Each number is 50 + 15 x the weight over its row's rms, rounded and kept within 0 to 99. Layers, rows and columns count from 0. The size before them is the row's rms in percent of the matrix's.

# down: layer 6 MLP down (transposed), 704x256, rms 0.149, rows 676-684, columns 0-255
# gate: layer 6 MLP gate, 704x256, rms 0.15, rows 677-685, columns 0-255
# up: layer 6 MLP up, 704x256, rms 0.155, rows 677-685, columns 0-255
down676 105:40 38 24 27 42 50 59 43 58 50 30 70 40 52 51 55 37 51 59 35 39 29 53 39 49 58 52 46 60 36 32 56 43 41 34 77 49 60 57 43 46 50 61 27 33 43 45 37 54 52 49 48 51 73 54 60 54 67 79 44 78 33 46 21 41 49 57 63 61 58 50 71 47 41 11 41 29 32 26 56 44 34 35 47 54 50 61 66 81 32 37 84 47 59 78 25 44 54 59 69 62 64 53 74 74 36 39 59 38 41 61 41 55 29 31 44 39 46 50 52 31 36 51 52 00 53 35 42 53 24 56 48 44 64 41 25 75 58 40 47 70 67 56 49 68 60 57 38 71 70 62 65 67 47 70 37 43 51 31 54 38 71 54 25 36 53 67 43 52 47 54 55 49 26 78 23 23 47 40 37 69 56 33 62 73 80 47 39 40 59 41 76 31 53 62 49 19 40 64 51 65 58 27 47 59 66 71 55 60 53 54 66 36 82 64 53 59 62 36 37 37 52 45 71 67 21 73 72 62 74 66 75 30 34 29 59 42 75 41 76 62 36 41 70 27 46 42 21 49 52 43 39 65 75 44 54
gate677 102:69 31 20 42 58 40 49 38 55 41 60 41 67 43 41 56 72 36 64 62 32 24 23 70 57 40 71 69 47 57 53 50 49 64 65 47 65 43 28 64 18 52 50 55 43 20 22 40 50 50 71 25 36 52 22 44 20 69 49 50 39 15 37 62 56 50 59 59 44 51 55 64 37 60 57 55 18 41 39 69 76 72 67 42 51 59 80 49 42 63 03 39 53 32 38 45 48 63 33 64 55 50 71 49 57 27 74 25 72 59 39 36 54 31 64 55 26 48 55 55 50 55 63 42 53 59 64 31 52 39 47 52 79 66 56 67 47 38 83 31 59 45 43 38 56 20 34 62 53 32 55 48 45 40 34 62 45 55 40 50 35 38 38 45 47 38 49 39 55 39 55 39 48 48 26 86 37 72 31 27 77 61 55 50 54 35 52 17 37 48 70 54 45 53 50 70 51 59 84 59 33 50 65 70 56 55 52 38 33 23 42 73 40 61 68 62 49 61 30 41 38 36 62 67 46 44 23 67 31 52 56 49 54 30 37 45 66 15 71 33 64 53 37 69 45 42 49 65 30 40 66 24 62 32 25 54
up677 100:50 60 45 74 55 37 62 59 14 41 46 58 57 36 80 51 52 23 28 51 62 34 62 71 22 60 57 87 61 49 50 50 55 57 45 54 48 59 30 50 76 41 58 75 32 42 34 53 55 32 85 69 61 56 23 42 54 70 46 53 51 45 54 51 76 58 58 40 46 38 56 71 50 20 65 66 51 44 45 79 45 46 57 50 71 32 83 82 39 32 28 75 49 45 36 42 22 47 50 28 46 42 49 67 46 49 41 50 69 62 39 47 50 45 64 38 33 74 41 47 63 51 46 45 35 69 37 60 47 44 63 64 53 37 61 75 48 39 60 36 39 67 45 55 28 49 45 53 59 24 70 50 44 42 40 68 46 47 49 39 76 42 38 54 35 55 50 54 61 72 43 69 60 27 11 56 54 55 35 23 58 50 60 67 46 66 70 41 33 56 34 36 50 44 24 38 50 62 56 49 34 56 32 49 49 69 75 47 53 37 38 62 58 52 43 53 18 48 60 50 97 53 79 54 31 48 41 81 51 12 35 73 87 06 84 34 72 47 52 54 53 46 56 59 68 29 44 40 49 42 57 50 27 48 47 61
down677 106:56 51 41 52 47 70 34 19 45 50 57 38 38 49 57 41 35 56 45 63 62 51 43 70 41 35 89 29 57 49 56 34 47 43 62 62 66 39 55 57 32 69 45 60 67 06 54 57 44 48 47 28 50 69 57 34 71 31 65 46 22 55 06 40 38 62 49 67 26 48 51 67 46 63 34 61 64 36 70 64 28 45 36 47 82 52 43 42 34 30 00 71 70 45 55 80 40 74 61 49 52 50 70 55 64 51 46 38 49 64 64 35 22 48 67 58 68 54 20 45 50 40 57 71 44 51 65 60 24 60 42 61 61 52 44 45 47 29 58 18 73 39 90 47 44 41 54 53 43 59 58 27 59 25 65 50 37 48 34 41 61 42 65 43 61 38 36 61 71 44 55 66 46 67 44 53 61 57 58 72 76 38 36 45 59 78 40 49 36 28 40 37 50 80 38 53 53 56 36 62 53 53 44 53 29 42 34 46 59 56 59 44 27 44 81 49 48 40 41 59 37 50 13 46 60 41 52 55 46 41 37 25 12 37 78 70 60 31 20 35 41 37 51 72 45 59 73 61 55 53 34 46 45 53 69 56
gate678 099:50 21 50 54 56 42 50 53 44 68 63 76 36 58 55 63 40 72 53 36 51 54 35 64 56 30 73 55 63 48 52 40 52 21 55 46 46 36 58 58 32 62 51 34 33 44 37 53 60 33 72 65 45 64 64 40 42 74 57 65 47 26 72 32 81 53 48 76 55 67 80 24 47 63 56 38 53 04 57 51 44 43 46 48 55 61 26 40 60 51 30 44 47 74 44 39 09 48 46 37 53 51 64 56 51 29 50 46 62 49 65 32 61 63 61 35 48 73 50 62 69 60 73 28 37 64 58 54 54 82 35 56 40 47 25 20 58 35 59 33 52 14 40 52 72 43 53 38 54 55 45 52 28 42 62 74 25 48 49 61 66 22 41 35 48 66 49 84 75 33 85 59 22 54 67 71 70 49 50 48 38 70 38 72 42 44 43 57 43 70 46 72 70 35 61 30 20 52 83 49 45 52 52 42 67 54 37 21 47 57 37 70 21 56 40 63 42 85 66 64 49 67 56 33 55 52 68 50 21 41 43 52 66 45 59 35 39 39 82 37 53 52 51 30 61 42 54 66 62 57 65 45 37 54 63 74
up678 098:43 25 35 43 66 62 24 60 71 33 49 42 53 50 38 78 59 61 58 46 56 65 67 63 51 27 33 51 34 53 61 62 45 43 34 44 25 61 34 45 24 62 64 90 34 73 57 37 24 37 39 44 54 45 30 38 66 42 29 39 48 60 71 54 36 90 65 21 42 46 48 61 31 35 33 85 17 78 51 13 53 67 34 24 45 44 36 42 55 39 70 26 24 26 27 67 85 57 68 42 48 44 50 48 67 49 61 51 57 70 35 66 82 56 25 72 49 53 60 34 40 53 50 61 33 32 32 48 23 37 43 66 51 44 43 59 66 75 31 53 50 47 62 59 59 58 38 55 43 46 48 77 67 44 59 46 30 61 30 59 86 68 36 46 67 71 47 44 47 50 37 49 55 30 70 65 47 43 41 57 46 33 69 73 54 54 33 52 38 53 59 61 64 46 75 58 47 57 46 48 46 36 76 47 34 48 47 73 58 46 75 24 59 52 36 42 57 24 20 31 47 61 43 49 21 63 60 33 46 49 51 64 54 52 43 69 49 60 34 64 26 68 61 70 46 43 65 38 42 63 49 47 40 31 39 58
down678 104:54 72 58 48 69 56 34 54 48 23 59 40 59 40 70 58 42 78 42 77 53 46 41 37 46 49 34 56 16 69 70 81 43 50 51 46 47 51 49 68 30 77 47 62 58 47 58 62 42 38 39 71 81 71 42 52 80 51 40 29 14 84 76 60 40 44 71 60 56 64 22 60 61 56 64 49 33 67 65 59 32 43 43 68 58 60 60 45 62 65 61 27 37 26 36 50 59 49 39 41 54 46 74 69 48 22 52 64 49 06 63 63 38 60 49 46 69 42 63 49 61 83 47 30 58 37 38 47 61 54 22 58 80 36 58 51 62 75 58 58 82 70 67 29 49 66 43 65 29 30 40 52 52 75 60 32 35 44 37 68 39 41 36 40 47 40 49 44 51 35 32 51 51 42 47 48 50 25 50 68 29 68 55 53 49 31 39 47 58 68 40 53 71 58 45 78 54 65 40 74 43 24 39 47 36 33 37 55 48 46 37 59 54 56 35 41 50 58 57 36 65 36 57 20 46 56 25 58 66 62 27 64 68 41 35 58 44 46 62 56 28 28 42 70 45 14 19 75 67 50 55 57 54 81 31 39
gate679 097:35 38 67 51 36 43 48 71 70 55 39 52 54 55 25 51 48 66 52 58 44 79 48 35 44 39 48 66 77 41 34 54 76 66 63 67 59 55 70 35 50 68 53 60 55 57 54 32 68 40 42 52 40 45 45 86 90 55 54 39 60 48 72 49 42 98 60 51 58 72 40 42 82 68 58 58 75 32 44 44 72 24 30 30 55 45 37 22 55 39 31 37 49 55 85 68 69 38 57 55 52 36 38 20 26 36 45 51 60 56 63 48 73 59 50 81 36 45 55 22 30 12 49 55 57 54 66 43 49 86 64 47 62 58 65 43 38 63 55 55 53 18 54 44 51 49 48 48 58 50 59 72 62 17 79 48 51 55 33 27 72 19 34 26 48 46 25 53 45 35 58 54 48 49 61 44 57 13 59 63 48 45 49 68 57 46 57 58 31 67 51 29 47 68 36 39 52 46 23 45 26 32 57 58 71 51 50 47 62 69 32 50 57 93 85 61 49 74 60 69 49 60 69 29 49 57 50 48 49 42 35 51 50 30 55 66 61 46 40 27 49 61 52 55 50 46 64 73 45 60 68 60 46 32 45 33
up679 107:61 40 39 49 65 69 42 38 50 41 55 58 43 30 22 51 70 60 39 39 55 40 45 63 63 56 44 51 61 41 35 43 36 40 53 44 36 57 58 56 71 58 75 38 57 70 42 79 62 80 53 46 48 51 44 42 60 48 54 43 63 42 56 56 42 43 32 39 56 51 51 46 10 41 41 30 35 66 44 44 73 68 49 54 60 86 22 82 20 31 74 61 61 48 66 55 58 44 79 45 34 63 68 73 34 53 49 30 37 44 58 38 81 53 54 56 81 53 51 67 69 79 83 68 51 60 49 68 46 49 78 46 70 44 51 50 63 65 56 39 25 42 27 70 26 69 38 39 39 52 50 68 68 62 47 76 50 19 44 71 46 52 75 78 63 37 78 73 50 38 18 58 40 66 53 48 56 35 73 39 87 63 44 65 58 50 59 62 37 49 82 36 51 66 43 26 42 52 49 66 58 59 66 43 36 70 36 27 42 72 43 54 53 92 42 49 64 73 56 57 48 65 40 80 41 53 57 45 41 40 41 57 67 57 12 52 45 55 50 81 49 55 47 41 46 71 53 66 43 81 51 53 62 52 41 48
down679 105:43 37 48 56 74 33 37 58 44 67 60 42 56 43 73 32 49 35 63 44 48 53 60 55 40 58 91 86 44 52 58 50 34 38 46 40 47 59 43 58 60 64 47 47 55 47 62 38 31 73 55 58 73 30 47 44 44 30 37 58 56 44 54 76 19 47 42 58 17 61 67 40 25 63 55 75 50 56 53 40 57 74 45 60 64 68 46 92 37 10 58 54 39 25 75 58 43 54 68 71 64 73 40 57 16 66 42 45 52 43 41 34 56 37 37 45 53 42 55 66 86 54 26 71 61 64 20 43 41 54 63 38 64 50 53 54 82 58 51 62 35 50 39 19 61 48 37 65 33 51 65 09 54 73 22 63 27 27 54 66 67 73 62 69 56 44 52 53 57 50 37 32 59 62 35 67 48 20 77 79 52 33 66 53 47 56 68 64 60 73 69 53 54 53 64 61 42 50 65 71 35 88 68 54 42 55 59 38 13 50 73 66 40 65 70 46 61 64 53 41 56 34 62 48 36 65 27 39 52 64 43 51 53 40 51 52 45 29 39 80 57 60 58 28 66 54 38 49 44 47 36 44 58 57 55 40
gate680 099:44 42 49 27 64 45 40 44 29 47 46 26 36 35 37 60 62 55 51 64 59 51 37 71 49 52 73 58 36 64 65 53 58 49 40 44 56 48 19 29 67 75 48 71 31 39 61 55 54 62 47 61 47 74 73 56 65 42 66 40 54 30 34 34 26 61 17 82 53 31 53 66 41 39 47 51 51 33 44 48 52 61 29 54 32 54 43 53 75 34 64 38 49 63 68 45 41 45 42 70 40 59 59 42 55 31 70 48 49 47 55 53 81 27 53 48 36 56 55 69 38 76 47 78 59 34 68 25 39 56 21 72 66 45 64 37 47 48 58 67 29 61 78 30 50 56 28 73 58 70 14 51 50 63 75 76 55 55 61 65 60 61 30 29 42 71 55 82 80 37 59 60 49 40 19 47 63 63 31 23 60 65 56 48 37 67 67 48 48 67 40 28 51 58 63 76 80 47 87 41 44 37 57 71 68 65 57 62 26 56 76 55 37 60 57 68 57 55 16 38 65 56 50 63 37 33 30 40 49 28 30 33 46 49 41 61 57 23 39 55 55 29 46 61 53 57 64 59 33 36 70 80 33 67 66 51
up680 100:37 66 49 61 68 53 56 55 26 53 37 45 51 56 41 54 61 25 45 52 46 95 62 44 60 47 72 62 28 62 48 39 45 20 61 61 61 24 86 42 51 40 50 44 55 49 66 62 62 56 35 57 23 26 48 66 55 29 64 43 51 30 29 62 32 51 36 46 65 65 48 79 63 30 39 59 41 30 54 47 49 49 48 41 56 36 69 57 48 55 75 63 58 41 44 46 78 47 43 67 32 49 35 42 61 26 43 51 56 44 18 67 01 61 45 42 59 57 14 28 58 47 59 62 45 66 64 51 38 24 62 42 54 44 41 58 47 48 68 48 51 14 60 41 48 54 33 52 61 53 44 33 67 37 54 40 78 15 34 84 38 53 54 10 49 66 55 39 68 44 74 55 48 78 38 60 31 44 45 42 74 41 77 60 26 53 57 53 33 60 58 50 28 51 57 77 28 72 66 85 55 59 44 60 68 59 48 53 68 48 48 16 59 79 21 71 46 51 65 44 65 26 60 41 32 58 39 58 43 31 41 52 55 65 59 76 63 49 56 63 63 53 45 44 62 47 33 45 47 52 24 42 34 29 37 27
down680 100:77 54 50 48 84 61 28 60 55 61 40 41 67 31 42 36 33 43 43 45 30 29 39 27 53 42 61 53 63 51 48 42 51 44 37 62 48 55 55 42 60 66 41 51 36 42 57 32 39 48 25 31 70 54 42 67 57 71 48 48 38 35 50 24 45 41 71 44 46 56 95 52 65 53 55 72 93 70 58 78 50 70 59 55 59 49 66 32 43 33 53 64 25 39 26 37 67 60 37 73 65 32 44 58 41 52 47 45 30 33 45 44 52 67 62 66 56 91 42 56 37 34 66 61 79 50 41 68 49 42 57 40 47 75 86 29 42 38 59 44 58 66 17 63 68 23 68 34 45 42 55 04 56 42 33 36 46 43 38 78 38 65 59 41 27 39 44 15 47 30 59 47 63 57 61 75 43 66 52 55 57 39 52 24 48 37 44 44 43 59 41 41 41 43 34 49 45 36 78 43 50 38 54 68 44 48 31 52 45 70 45 51 54 28 49 68 50 42 32 63 51 74 57 31 52 49 75 51 48 99 77 65 58 46 40 52 49 72 58 35 73 48 57 60 30 63 69 24 62 43 17 41 67 55 55 53
gate681 102:48 44 41 71 54 40 67 44 44 51 78 71 67 30 55 47 34 16 56 68 41 42 58 68 67 76 58 47 70 53 51 53 89 66 63 55 38 49 60 43 66 58 35 38 16 68 35 66 49 41 37 84 62 51 34 34 48 58 41 32 54 53 39 36 24 65 91 55 69 70 61 39 48 76 47 46 60 54 44 73 60 54 50 49 58 23 40 69 42 61 54 36 56 34 39 34 98 61 53 47 29 74 55 61 58 48 50 46 62 40 50 45 54 47 34 44 61 47 65 66 57 47 40 45 56 46 46 41 36 23 33 81 55 39 82 46 55 37 61 57 54 67 36 37 42 73 56 45 23 57 73 46 35 67 60 47 39 53 38 63 51 77 61 33 80 73 51 64 60 33 69 26 62 53 45 59 41 55 57 70 39 76 34 47 34 36 67 60 45 29 76 27 45 51 81 40 55 60 95 47 47 28 57 36 30 32 49 23 42 63 48 53 45 46 35 63 38 68 37 52 46 40 85 42 51 50 37 53 48 47 36 58 63 55 50 36 50 74 35 69 48 48 48 67 99 36 52 47 51 38 55 73 60 54 35 58
up681 101:74 65 56 39 44 44 72 58 24 68 26 24 45 54 40 52 46 49 72 76 39 49 48 37 60 40 40 51 38 40 56 42 63 45 28 44 59 59 54 57 34 50 51 41 43 57 38 63 47 46 39 85 39 42 35 37 63 41 51 36 64 55 38 16 69 42 41 42 50 46 79 72 61 39 60 61 75 61 42 59 46 48 52 71 31 59 63 52 58 67 47 59 65 51 40 69 70 63 60 69 44 43 46 39 31 32 21 89 27 56 67 51 59 46 48 73 39 72 47 49 49 55 45 27 62 50 54 66 20 56 40 47 44 37 60 65 76 71 40 11 47 41 35 42 50 45 30 49 54 45 69 60 32 63 79 12 24 46 57 44 38 38 62 27 42 56 90 51 42 50 57 78 22 82 41 42 56 53 46 47 70 53 56 51 63 63 60 80 51 43 50 40 28 52 87 68 47 45 55 50 59 69 40 76 28 97 60 46 50 79 56 58 47 47 46 37 45 54 59 50 30 83 55 46 59 39 63 40 37 45 53 39 54 95 45 59 30 12 52 54 51 27 39 46 48 59 43 60 45 68 46 43 36 69 32 66
down681 105:39 39 58 51 60 20 40 42 60 91 43 64 49 47 64 23 60 51 48 46 52 39 61 34 31 87 58 29 48 45 43 34 46 41 36 48 81 58 65 58 50 48 69 50 82 42 35 42 66 35 50 43 77 72 55 47 65 43 37 64 53 29 47 23 69 52 61 21 52 36 31 65 42 29 48 44 66 42 21 47 49 46 41 32 45 54 49 29 45 32 33 38 36 43 79 61 65 72 31 54 59 56 60 51 54 59 28 42 37 26 48 36 51 45 53 37 48 64 53 74 41 35 61 84 40 59 49 58 33 43 60 51 61 19 94 67 49 39 46 42 55 26 66 36 48 34 31 45 52 64 68 53 72 53 42 41 47 72 58 36 79 47 39 51 21 20 18 42 19 58 38 47 32 72 57 61 48 51 55 41 63 31 39 32 31 72 62 50 44 27 35 41 26 43 60 62 46 55 48 63 59 99 65 54 47 68 64 35 46 45 50 33 47 45 51 59 40 50 30 53 34 68 58 67 39 07 51 27 59 37 52 38 23 20 38 54 27 50 31 37 43 64 70 49 51 47 49 38 59 49 71 62 47 46 33 60
gate682 104:53 68 48 65 46 66 20 57 45 46 60 41 52 49 69 55 26 31 44 53 40 29 42 47 60 40 85 63 55 74 79 73 53 41 77 30 45 54 51 36 34 77 41 47 31 48 38 36 50 42 48 51 24 62 55 39 41 51 65 39 49 62 44 31 36 63 45 74 41 73 49 45 35 50 56 43 35 42 50 40 46 47 16 31 59 35 23 59 44 45 73 75 59 51 50 35 59 51 55 42 55 41 61 52 37 34 62 51 63 51 60 43 73 56 54 48 35 42 58 44 53 34 60 63 70 49 31 63 41 57 45 32 43 77 33 61 36 27 53 27 63 37 43 41 44 96 51 45 77 39 48 22 45 52 09 57 48 60 30 74 60 13 43 65 62 20 42 60 47 53 38 26 41 57 47 55 42 47 69 41 49 52 63 52 29 46 51 24 72 53 79 72 52 34 37 29 48 48 72 38 65 64 72 33 89 58 62 61 50 86 56 69 32 46 48 54 24 51 14 60 57 55 62 56 66 27 74 13 54 26 34 57 35 53 57 48 44 47 57 35 69 59 57 09 54 71 51 34 66 46 33 58 67 53 53 40
up682 103:52 49 37 51 52 75 25 66 50 49 67 31 61 38 80 57 34 52 69 29 71 37 35 73 68 54 41 46 73 25 82 72 58 56 44 79 44 52 42 57 60 76 59 44 52 42 53 50 62 35 73 63 32 41 40 82 69 47 42 23 44 44 63 52 61 56 55 66 49 31 48 74 41 51 48 67 75 59 75 45 32 31 24 64 39 50 59 38 63 65 54 49 65 36 79 38 44 60 59 59 75 68 70 45 49 36 38 44 51 39 22 59 78 64 53 50 36 41 56 48 61 63 57 56 36 52 51 40 54 48 50 29 42 59 46 50 21 56 48 34 60 30 61 52 40 83 59 61 62 26 40 18 49 37 38 30 58 62 23 33 30 48 73 66 47 57 59 37 47 94 32 61 40 42 49 52 34 30 74 69 48 66 74 51 39 66 30 67 52 12 51 27 74 24 32 57 76 43 58 66 47 52 41 33 68 38 46 57 52 60 44 56 46 76 45 50 52 11 47 41 66 83 65 69 37 44 57 59 48 44 34 48 44 40 53 53 47 29 61 30 60 56 60 36 29 72 33 73 62 42 27 46 66 71 61 55
down682 109:27 59 45 58 22 50 50 27 39 53 24 73 48 55 23 58 48 44 15 58 62 55 56 51 57 49 60 47 99 37 48 65 25 59 35 53 46 46 42 28 58 58 37 38 42 32 49 73 34 39 75 39 49 47 22 60 43 43 58 26 48 34 73 66 44 47 44 40 41 36 49 53 80 56 52 60 48 54 48 91 67 50 70 61 33 63 60 31 48 52 48 67 60 67 59 44 35 59 49 33 54 30 51 48 44 23 17 36 67 33 62 49 55 52 56 58 37 55 50 40 43 74 73 62 73 41 45 44 39 69 60 51 46 54 55 41 99 44 54 48 48 65 42 43 47 50 54 12 69 34 48 41 55 28 64 80 41 36 70 72 53 31 47 74 47 89 59 38 63 46 51 67 51 49 53 36 72 48 48 67 51 35 48 57 39 58 50 42 26 59 32 49 31 58 64 32 38 52 57 27 42 31 69 68 34 47 47 64 61 26 51 40 62 19 77 31 55 62 45 65 25 60 51 66 32 50 56 37 26 24 43 68 60 28 72 45 56 41 47 48 28 26 53 66 48 53 63 52 54 97 68 44 29 55 59 34
gate683 113:27 59 52 18 66 33 52 56 55 18 57 57 59 16 38 72 71 37 84 28 73 66 36 59 58 21 55 51 59 26 38 45 53 77 54 29 33 55 59 54 29 38 72 79 75 32 41 55 53 47 46 70 69 20 33 64 57 64 61 51 38 46 43 49 37 54 02 63 56 50 70 54 30 47 59 37 34 55 54 73 65 54 61 58 37 34 40 47 52 61 39 17 54 33 48 50 37 46 63 42 23 61 56 68 25 68 45 45 41 82 43 69 25 53 77 63 70 52 72 47 57 49 42 43 43 44 45 37 53 71 52 48 65 18 55 53 44 72 56 63 47 66 41 46 45 48 68 65 50 21 44 30 38 39 50 66 66 51 38 63 44 39 44 42 63 42 68 63 65 89 28 60 49 42 51 58 56 44 52 59 44 32 28 56 44 69 53 43 63 43 43 87 25 62 62 41 56 59 46 31 58 53 48 44 54 43 55 30 70 56 38 59 73 32 69 67 58 60 33 76 58 23 35 71 73 47 38 52 70 65 18 70 42 41 57 53 41 55 51 30 47 62 67 56 56 47 59 31 46 46 32 50 15 61 57 48
up683 108:45 54 26 73 28 32 64 55 28 52 70 76 68 24 43 61 72 60 61 59 46 64 37 29 69 59 36 26 48 49 53 28 27 31 41 23 49 51 44 54 42 69 64 45 32 47 81 51 52 51 37 39 68 61 55 49 30 50 53 31 26 23 47 46 68 42 32 96 61 73 42 45 50 63 48 42 53 74 68 43 65 64 66 33 45 33 67 53 32 56 26 60 53 45 73 84 79 67 58 60 55 65 44 52 51 30 70 70 42 35 24 53 48 79 59 56 42 39 64 70 31 44 88 48 66 29 40 45 45 51 63 49 51 63 62 52 68 58 53 43 58 49 57 65 51 66 51 34 42 28 43 63 68 24 56 50 49 38 32 31 31 73 52 19 52 54 58 12 59 47 48 41 22 67 33 49 39 56 75 37 49 58 50 63 54 76 65 53 45 68 43 73 29 44 50 57 66 54 56 56 72 40 60 77 46 21 59 64 71 37 37 32 43 34 49 65 24 53 61 56 42 71 34 56 37 38 56 20 66 39 21 68 61 46 48 51 65 44 59 55 63 46 64 68 19 33 52 49 69 37 44 53 46 49 43 31
down683 105:51 50 38 24 61 56 55 37 34 43 51 36 63 59 46 38 46 80 50 70 67 34 51 59 24 33 63 72 60 41 53 68 48 64 42 62 17 48 63 74 42 35 51 47 75 47 44 80 59 42 47 79 45 35 55 75 45 39 44 78 26 86 42 37 58 62 17 16 57 51 68 50 46 47 40 50 38 58 65 69 44 34 59 34 44 10 50 33 37 52 63 26 54 49 28 76 38 45 35 50 46 40 36 45 39 47 38 21 47 70 45 52 42 59 39 65 73 38 59 51 62 36 48 32 56 54 65 60 44 62 22 71 32 39 56 70 66 49 41 72 49 58 54 48 47 82 56 81 93 45 68 41 38 27 57 28 74 52 30 38 39 65 41 58 45 51 52 52 67 47 59 67 37 43 58 36 53 32 62 75 34 48 47 63 64 63 42 55 27 50 29 58 51 35 40 42 36 59 58 52 36 48 46 48 50 81 50 40 52 42 58 53 59 50 46 46 48 61 53 58 53 36 25 60 58 71 49 03 35 53 68 55 48 21 45 56 53 37 50 27 55 43 70 67 09 58 43 49 40 68 05 80 66 62 44 42
gate684 097:33 36 47 38 57 34 71 30 59 53 20 50 46 43 80 62 65 54 37 38 42 39 65 52 53 33 26 42 62 62 66 36 26 61 38 43 56 30 48 64 32 28 69 40 58 74 52 40 19 58 61 32 75 43 74 46 62 36 34 75 44 75 54 58 44 34 53 56 67 57 34 49 46 30 64 51 36 60 23 46 57 33 63 59 50 58 56 65 58 39 53 23 30 58 63 61 88 50 42 47 63 39 42 40 39 42 62 45 61 66 73 54 43 69 47 38 64 40 57 50 30 60 60 34 51 44 87 85 58 42 61 24 67 66 30 56 18 43 54 57 54 52 53 38 44 77 40 62 50 78 43 43 49 50 64 65 35 46 74 63 55 66 42 70 58 34 53 61 08 35 39 64 69 43 39 73 40 66 54 34 67 52 60 44 47 36 30 45 48 40 31 65 17 43 37 27 68 59 53 69 51 57 42 40 46 63 62 67 23 79 64 22 54 60 63 44 46 28 39 50 65 41 69 63 72 57 51 36 63 23 65 56 43 79 62 37 40 42 66 75 14 55 36 47 47 40 31 57 68 61 87 45 53 52 52 79
up684 096:23 64 50 25 56 46 50 33 50 30 41 58 45 27 37 32 65 53 45 20 68 48 74 76 31 38 23 44 40 56 43 24 49 62 32 68 77 41 71 65 59 45 82 54 55 31 42 26 34 52 43 56 58 40 48 60 40 62 28 58 62 59 47 52 60 39 42 65 76 69 40 36 62 50 66 59 56 54 21 57 50 28 57 45 21 64 31 59 57 50 41 37 25 45 76 74 81 40 27 39 28 26 35 45 49 31 59 36 38 61 65 32 38 61 39 62 63 27 55 71 41 43 45 49 54 43 78 70 37 56 67 45 64 51 60 54 17 17 65 56 58 59 64 48 66 52 73 48 57 26 69 62 62 63 39 73 44 46 56 66 47 41 44 68 78 53 48 48 19 21 53 51 32 47 50 40 80 64 40 26 58 47 62 74 52 63 39 30 66 54 64 46 47 65 83 69 58 64 42 55 64 75 47 70 51 36 65 70 47 56 57 44 41 44 70 76 53 36 35 48 42 49 41 56 45 61 46 39 55 55 60 12 62 28 37 38 76 68 57 73 26 31 52 26 65 37 49 23 32 52 65 54 50 50 46 37
down684 101:60 35 54 69 46 40 41 71 65 72 71 24 50 53 61 35 65 51 64 68 53 40 47 54 35 72 64 70 41 53 21 53 49 41 40 44 65 34 56 45 43 83 32 59 16 69 54 44 58 29 59 67 75 56 72 11 49 47 61 71 74 67 64 57 47 69 53 52 46 44 41 35 49 42 46 48 32 71 62 49 60 41 64 84 62 24 64 44 46 51 67 74 71 61 42 58 69 37 42 66 20 41 90 43 57 26 57 37 60 61 41 71 61 48 48 22 57 59 51 38 25 57 72 41 57 38 43 67 18 48 45 44 43 70 50 35 71 67 39 69 63 49 39 61 55 68 66 76 58 52 56 43 46 36 38 48 49 37 49 40 33 54 42 53 73 77 58 42 95 72 64 44 64 55 44 37 43 52 55 18 49 73 48 46 50 50 64 71 41 54 47 33 21 57 26 66 32 53 55 58 31 19 77 57 71 45 32 26 69 24 73 50 55 61 38 34 52 58 59 67 69 63 49 27 63 47 40 45 76 56 47 42 51 37 42 39 43 25 54 43 55 66 62 52 73 52 70 37 39 66 36 59 46 82 61 37
gate685 111:68 50 49 47 42 51 87 63 24 49 70 80 78 16 54 37 35 53 60 42 36 45 11 44 76 46 42 63 46 96 61 50 32 41 26 44 53 68 42 82 83 29 56 60 43 43 45 58 34 58 46 58 47 78 46 47 31 62 76 54 42 46 46 44 55 24 48 39 32 55 36 50 61 61 57 30 63 52 58 72 47 44 82 40 36 63 42 46 68 17 76 40 29 65 32 62 70 50 75 43 81 61 30 69 55 40 48 43 65 47 20 60 57 58 52 57 41 43 33 44 32 49 77 62 42 32 29 44 48 66 52 20 50 41 58 37 34 56 45 58 50 52 58 70 42 46 76 21 56 69 33 32 54 62 53 45 84 66 48 49 46 52 31 50 38 63 45 70 65 55 31 55 43 38 41 47 42 47 55 61 37 65 62 62 49 46 47 58 48 62 64 22 65 38 56 44 61 40 32 62 34 50 65 72 50 19 38 26 62 37 69 43 34 52 49 62 67 61 43 61 49 50 51 41 38 58 28 19 42 31 50 49 59 56 45 78 26 16 42 61 32 35 62 40 55 61 45 25 63 56 48 56 53 80 58 26
up685 108:69 39 47 62 30 75 74 30 19 54 34 36 66 35 61 46 58 49 52 58 61 48 48 60 38 66 61 37 68 61 32 45 53 62 58 69 59 52 44 63 44 49 41 28 56 43 75 12 12 74 50 48 47 72 34 72 50 66 52 46 22 69 62 43 34 66 67 36 56 29 45 55 86 43 43 47 31 71 49 45 59 24 42 47 61 53 76 38 44 58 22 36 54 63 10 34 36 71 71 59 51 23 33 63 73 31 71 53 63 32 62 24 56 28 61 29 29 43 33 66 49 59 47 47 22 64 32 32 78 65 45 66 37 53 53 50 20 44 60 74 50 52 34 76 49 44 45 72 62 42 23 35 49 51 34 51 58 47 22 35 74 49 41 65 40 51 70 75 57 33 50 65 55 34 54 42 61 38 56 55 51 58 47 65 48 73 35 68 56 53 56 30 36 47 45 49 41 58 37 57 43 53 46 47 35 54 49 29 29 53 41 67 37 51 34 48 42 48 49 35 33 80 51 62 41 85 53 21 58 57 51 76 80 43 40 53 43 64 28 51 30 46 65 40 51 45 43 47 62 32 45 73 41 59 06 62